Each number is 128 + 24 x the weight over its row's rms, rounded and kept within 0 to 255. Layers, rows and columns count from 0. Numbers have three digits each. The size before them is the row's rms in percent of the matrix's.

# layer 3 MLP down (transposed), 768x192, rms 0.162, rows 468-563, columns 128-159
097:093148079096113138136108142069087149131122148087146153105085126113124127117153146129183121158098
104:136121126172157148130147150130117123121191121138128151129144085114154127131136141172089128153096
095:116141108142122165162124153106119111130118093119097109163138146166187133120109116123144164135122
100:101143125135103106152104107137109119135098118080117137120119113128099138124115122099121118137127
100:112108113126131198105122131153127127152146152100174124118145141134172154114165117160115154120118
103:108115131126119119162154107112173094145115130145129150125135105126168056120143098091131122141100
100:109087110119164127113114115142137142137138174151133115108142134116130148134130109119126112112137
109:150098111143153200125117112092132133142101112135173088108138097131129125145102132131166134117148
116:103142119140094166139106085177115148162137128146124117129134124154120149102118110123084123129129
096:113149134128110135122134120148149184141077162104183144109148147123122119112184155107169114144115
102:154146144171114151095101085123125134115132137115176126143118165164106136110144140123117098141098
098:150124129152121123105145127097148129132144106139104093110099081128121081135139057087134110123112
103:132135136119083123138136115130111150109144127094084115110138117184147123175158108162180145107117
097:154132145081079111168115096117124138151139098125114158173156130152117139121091136129110148126112
110:172135093123121133103143141139137131127133115100092108165079112152104113071130132131128128147144
099:100151131148085144127089121111161097121141137141069100140163120171093146096081141087136145123130
102:154106090152113132148112100136132125152123145070160130123138133153145153187068101112138154126097
105:094101142105115153122085108120158104130148129148120097111090111087136122103169158178112145148123
092:089130114114182108140103127105148130142143142104130160106097139097112138151103136187147117156109
095:103154112114180151177089128111159151131121191105127121109152136128173127134143179142155132128103
113:137117119135127114099074127165133150143106111151179163142116149162123127157150126113100120117158
092:130107145112152143132061133102120154132086143113163143148123124125168166171163134116135106108103
095:126126144110154117157114154142178142115103139082145143124104087116172129117109167147112139134183
099:148166125111101132140084136135125145127085137132189117100139185137147149116161131112145111127120
094:148143097108136157120094111128159093161096142094126128097117148148126125147159129139134124106125
094:147144117103143157099122096084122163144136134109114112154141151085085115123140128111132135155150
097:147123138138136149128121119116136111073131140147138120111132131153113149142126168150140146179112
102:089149117107147115123105146114200087138141153127089113125114165117147136136103094091092122152148
106:112166125128136167093139087136126181106110117117143120189118186091128122121182113137135081158169
103:135116135140134158158137138167107142150142142127125130131136054109140144103136102131114125106128
100:150142086149116155131128162151085130109105148158117118100142120126169169131104138125164118080112
099:100109132132103115111098134125124084092148136109138123103139131145154129165143188175108159144132
099:080132119133178118130103096130146158171114174102112115120124135111155097173169139117166121152119
096:162114136131121140154114143115148100100123145124108191116173103099121136134137193156148135113114
099:080142149150105137090160109117118109137113129148102113104139133127098144106160166146141130093114
097:130145137127114157147127126152126115137192127121109193124143139178151163113110098136073125129110
100:091059178093123109102174100116127142137151137123107154099134123114123101095143115100130142178118
093:143157170139085124123151140131159148149112179143118128169154143081105120131153150141126122130109
100:099111143088150104126106125147147145174123143118157139127141143118085091121115163111113099153140
090:098128099111151116145102152121144134115109144126161102133127135081125126118180160158171099118124
096:113152103089123168067139113106129078143126151111195119121090126140138136155129102154152083158134
101:139123141131132120073127111112138136139101148136156136117151095146129116167165146133153100079084
093:121126142108151125154170112145163117162115102104122123115159155159123095127136114131140090121138
094:140101128113116108132153124144145114128122115102112129111159130117096101119106130119116120129152
099:094061146110125127099098149121118133135133168113138125144132162137139156100164104122133147139119
101:144115134182120153089098134153143119124170104132125134101151182113155118151080112110113116127114
093:157172125126147176124151144131136096101123149090112169136180129139112097118128151135115135101097
103:174180160157157144139112101171128140094089145116123123160126125091143165143126095159122145183147
102:138148132126133097154077115114129122132113160154137111122141141129123149134184160167122104111146
107:133101142160137135156146149113139126107107130139117103136120162150131112125086133108128175122138
103:100137139139152136121165151160114125124098142127100116152122149115132099139115092101175124125132
089:087108142203129128104079126110081131134110130141131160156121138127116152096141127137117089138098
105:135135134138113136114137151160118134108136118128124173120142125132132131134122157103083095168106
092:144114169161099085148095153114131109190169140124105137153115152131144155080101142151176089134139
106:142134156174144161140130134144111133155166098117158122126157105153165142148100152154142108111138
100:119130089123118148156122147122145153108132151144093128185161091149136112129156123127139157130145
096:136122065136136149147123147127125115117128155125154112159124168134152108098123115128125155152114
103:131085121154131111096139120124156122124138125137125147141130091130125161152149134121153106160083
107:099114110146133115081103115136126125125132124155095130138150110096128124098126094143126166144154
100:131183127166130166134160120117141131101143138130160126151126116110153120152136141143074128146112
097:098114124142129170123089145117088117149120168123117150110165142089144145117165130167188128149134
119:146141114092137139149127132108133098136155105126134091128134118147122170151135109108109151110128
093:108128129108117175161112099123122091148121131130181105105162118139113140141179158092121114148103
102:143120130133144126104117115134109169100129148112139112134124157134118121120168157122105089120103
108:137126160165137166155100127127161144154128095090147129119131135131152134121089087131126129176168
111:146108083117081150081131155134103153104092093122118116179145116104138102137177146126162133100106
104:123103142118111123157112123106113096142112126138123106136109119077121091088108167137132149138119
099:131131160115119145104184134111154128103107142121151096150144125163174145074140092123141131117143
091:131116114076112161109088122130124116151131172108124119106152119133147107137183154137169118138081
111:186116190133132144144089139117132171144135162140083151114158125134118133122113158143127118180130
110:151118138150125131095115144139124097115116125127136139143107118142122104090151086150130136098145
091:098127120129142147127148135143129143097102147125150127123140152112166117152118126154144132112136
087:093132148134162133118123127114114156158083140107146121122136135092115135096168128142158124124132
100:140135143136087115156121150132158162080138125107126118165153127119114168208148125112136160158132
094:139151135083120098154160129140154117160151115161128116144127163132098103123138126112166111158123
100:141140079127098125083171094163128122176092149136122096132127147132120175100112114136140109163154
099:089142132145171111071150114131130133144119154123160124115167152125173149150169110139126106128109
094:157132096138082130132122129141144137147119128122144085127118107133134130111101121136157095142132
098:074141125141122119132122126133103122124097165142140152118125153122161116153155106141156127148131
103:112167152131160169099141147133122151142114092090120106085103125156132138121183104147148146070091
101:087105128114145127110127141091097138122134126151132168142143159105128165116119123090081143147138
103:154122116110112120145124135150137114122120108133116122123146110107097100087134127097150121126097
091:158122146118112105133091128136126131129155134097183127093143139151137171092143111110125141144131
099:172112092130108150125125126123110106105165121132144152095108127131184149103121113170142121132158
107:191122127163103147155122147122165113143151115098076105096078134107134123130156147157138140172112
103:123088103139123115142121177136120105069136086124140116148174143141119157155117150109142151176133
101:113138102115133138177102090123146139133102137113162113130173127106122115167169125124163115173089
101:113128155121126122118146125124136165128127157137159107132139153116117122122150199099122132163178
104:123136147140155125173091173162157146055146122132074126135144132081135151175125143146131132128142
101:143120153142094133078070140162132162150150138130147169150143138144141119076161110120174113134126
096:118115095114118120152110126135118121169121118127138169081118147129131143072186114146106095129113
093:131119115176133163134107108182136112142162116114106131150116165128131161113118091088147112123128
103:103106105103151170157117120110115119120122098164141132116130118113130141132115121064176124148134
105:170154106120100144139096158115139133088123117092126149142164119147131127133153111130154147126091
100:141165132118154154134140141122104129148112125157162138082202143127149130165078112118099149114134
090:120103116182099131096120116099077083112124135120133120147103118110155144159122123101131092134127
# layer 3 MLP up, 768x192, rms 0.168, rows 469-564, columns 128-159
108:095138131140099102162148142188153151106112092115127148117127146076153091131100149100110158139089
095:105123151118137126162128166163126136112141138157137133121126143112147095102115120092095142161097
100:092072142130116101126133132153129181098128150085146116129133148122157153154132095147142182142140
097:097125137096161073132114168146175143143110062126131157091096142152102101103122128128124181182182
104:113117140142164145182143136117134144143156142145099142085133104119128120108094136145146137094162
099:093107137127174107145148150149165110141124119117131121122122107115165135146145156157101117122123
112:096130114137131107116111159129138111174121095144087140155125099100093142135162128154148146150152
117:152107130141125131181150107131104163059150153161072136120142117107120140167073095111139134089133
093:149120147081133106159126132138097159122130147118145115143074140133126109120112133114139185136160
101:131152110116122136122116103101139177116100117123117101099124137117119115182127150077139103120121
094:154126119109085081148128130132131144122129171123139108089111117077147110115071136161126192145132
108:161144121114091091172164088142153151145119102138135126137117068126169111157131088146132128122107
095:116106105085128072174102110128146115103162173151128099124128119118099141117067113118154134065073
112:121132152153136131127133132141132121113157148145102121119096115158137087111138146137124104177109
098:087111101124076127091137097111185117105135131137121145133087152091137121123126119131120099076110
102:136145131126154100142117147149120170085129084124148157126107116107145152146104105127114140142145
105:155104119132124104138098107162104128137161147153145134158133118126141115113104159101120152097154
091:162110131106191138179126152079089148115130130161113135130118152148131104152116094135125111096126
094:177122122140153148142103117089097110176090072125068125095134113110125136135144102109108148137142
109:165113137129137127115122118093170129154083108160134110123081109142103067077109120155127106103150
093:100147139105130122157138148132145118140113147125147158096143133102149092120114108133152135137161
094:121109125121141100136073108087118145106126118160138127149137162074156083145138111102101126109184
099:091114124131116129137130091109151144084114102137128146116108124125143139151146182110142129130161
091:141153163105164132153117131120125129116118146176126168111082115078119137151113136156112112078137
093:106135196126203120107121089123143128124118135119120100136110160104125085128093142093106152165158
098:130144137105143146128167130139113126148062094144128138135090138173142112099072159174091088187109
102:118116115143139116119146147101190121137120076107097124089075128152157094137126151132069167101151
107:144132151121156080131120145124072108138121137139137120136085083109153132158113152159099095146118
103:139096166118114123149130192140115104086157138162107149102122125105128119136101155112093136106163
099:083109125143160153153111106131161126126132133104136122127120107122123097143104105116090117123134
096:126132181148148086125166147129174161169131124138098113119098133149129078126129114101124167139117
098:187095111109144115151111096166118104109119102180102158124141120109152169109144144170116102109112
095:112108181141126088119163131131099107125104081215108110108127118111148121120102177111126166146136
098:106147130137141091131147093127138176123137148139113136145088107108115136143149137079136118116144
097:162151142092145123159114113162157144156144113154074172133128106125146112139148168085102116109137
099:125115148108107142150114149166165125153120131125107174134157103151171135121134100158122097098127
096:129097146100126132154140087119109106120113110116128140093137151128115126101111122118162140119142
099:152144157114142132106137117110150164139139118173158121111068147118152103140120114151132151141170
091:128132147150120123150135097170118117138087149102095124128157103092192131188146107099137118133154
092:152130126114143123167110139112176108125101144139140144070147135103150122133097151122133134101132
099:145102141153161061132175144106129150169156126165108130121142125114186127126115111106152159143144
090:152103111131157084111137099130127115112130126152131113099103091119149160119121183133134107141120
091:112095128156118117154105138125142157151117101163154164170126126125136116141119119114142111095095
101:156143122116146138153143141132122142113120100122122148141105086118128108104141111158103123097108
098:115115127120078097121137149119131147117135108164111154093148106111153118154099116148121154141086
094:113150151127182101150108088141111141125140126105102168081129164133118135139113140128127168129141
103:139108138104166145130154128128146122101092118115135124111109092103142160148126142157119124138122
104:116116145109139116106106121177109139102130140099148141115133103107132153112099109106112137125115
109:132144153169103118131184063147120143119151143123163113118117104084118152143132119176163144109120
108:135125130095151117168134088192102117105122145133102117107117145133174165136147111131120152097141
081:118105092141109103171134157178136136130128097105126134119128133120127140161126140175122087138133
107:135130160103122130120109152106103153108138098154156125142086119116145136105120157112125118141109
090:132102099134085130165130173102137129127115093134142124134120119137121126178159139093122112169110
108:118107133102126112154132137129118141165116159121098102113144118078149061141119179101107161121112
097:150134108121136128127112138136098094117133155115158157118065127188115118101121147107157148133148
096:160119153132143126172192179111125117137129111104116135120118106133116130148126144125141126122130
103:130144173140154083134153145134124133072144129129116200147128112140142110146126157119142114104159
110:114118121099119089150169102191125143129147110123097129129084056134162148140116158110082189119145
101:174110123108143131143132135131138139141102148134136127106089127062139146187129129064132159098130
092:129102129150104085153112161128121127174128155109133106137104138139116119142150140155146133122140
121:149113144104126143125165081146131097125135119135140136115122090134177137162135133128131121142135
092:099126175154133121107117110122148128133106144110108123143101123125144138133160164115122128058098
104:174077127142132111128162144130122137153097109093156108077143092101169136155159144124133091118181
109:113146189121143133164096162113156196141107119113156138111137131128144151138088126130063142102152
112:116113109077114095090153092150128130115082145137097118119140134104102162127144119121172146093141
107:095084140119145104119163131138118128087164115101131119130090116080125084132109153107111111150138
098:130154129122123122112127108120109128092128127146098122106095101122099129106121149129122156097130
092:169125123139163111141088120136132182109114119181116141125105130135135130156083143124145168133129
116:170124104136170088142119142125126140184160154125114186099097077100119109120068115131093126118118
108:099113108158128095138133144113099124132164132128119126093101112134135161134131116115110127124191
092:113139109113128069142127091183112123099129126130155134126149145099120137160132187146133119123164
086:106134152129135152117112107151142169145124138132138134140135091089115111121124126123134152124118
098:095126134112162129150175130136148122128116153148156124083142134120145129139126129122126121134120
092:134122116112114115158136152155145143144149109177085138129134123151115117138104136137125124128122
101:152074114088078139110140102139146115120131147123142131118123105117148147139087142101076112143128
101:157117091132180109145162091153178175115144139137140114130100115144167157150123150145107170110130
095:139110118137179135141156130133129121101083082150155087127134127109147092118126122131145169099145
096:125118204146136053164121129150128116108143164144109166153106156160130108121148137176155139116096
098:126106131130139133094134122137100121166088098148125141073103156072158104173100144093124149124126
101:110157151114114110117171083099128124142150133099113104116115078138111159090116105140121160106173
106:146135149081140105109167181100103161152113137144118119109122135139095067135134123111118130121106
087:143115154108121109116117126106080182137148134105132119078136136126137095141159133136148127138158
099:128137138133138124179132096153117127142082134160134157099059045158103137126151118162122146143135
107:123087106098154117132113130076161163135155152118110115102106129109125164120118078091122146134161
099:119079149128090075114147126144102124095138132135106152100104092114142077137088134100166115148148
099:071106158112119111150108135098155172133132108123114103132122150071130144128113179158136095116143
098:107141101131105153151111162122123186084094107098090142134111111108167132160115123142113150122095
104:111104124072140126135113136161138077099115109109137118070129153074155132131132139112131116123117
100:098122114118138113131122118149159138080096144100155148130109150132102144110158146131113166110124
096:164141128165159147088125111148122141122097090102149130103117116105148075180142126103135136134186
092:189083120150116111109148148093146148140104137146124110136103127129175127140125176112120108083169
101:118049121123157109140150135093108125136149111121140128116140090129127157198110143099088098144151
107:090091140097118094127121150156171141084092099095077155116132125111147112149077130111124151101150
099:166105137128126117120128082110135112103126133127127110104105102109169134130129105104111140144131
083:126075122135109112162162106111151108092081142105129132134114122140150123123167142153123095082078
089:117124132121108122139148097153135120099142110161100083091128091073103136129090145138131122093149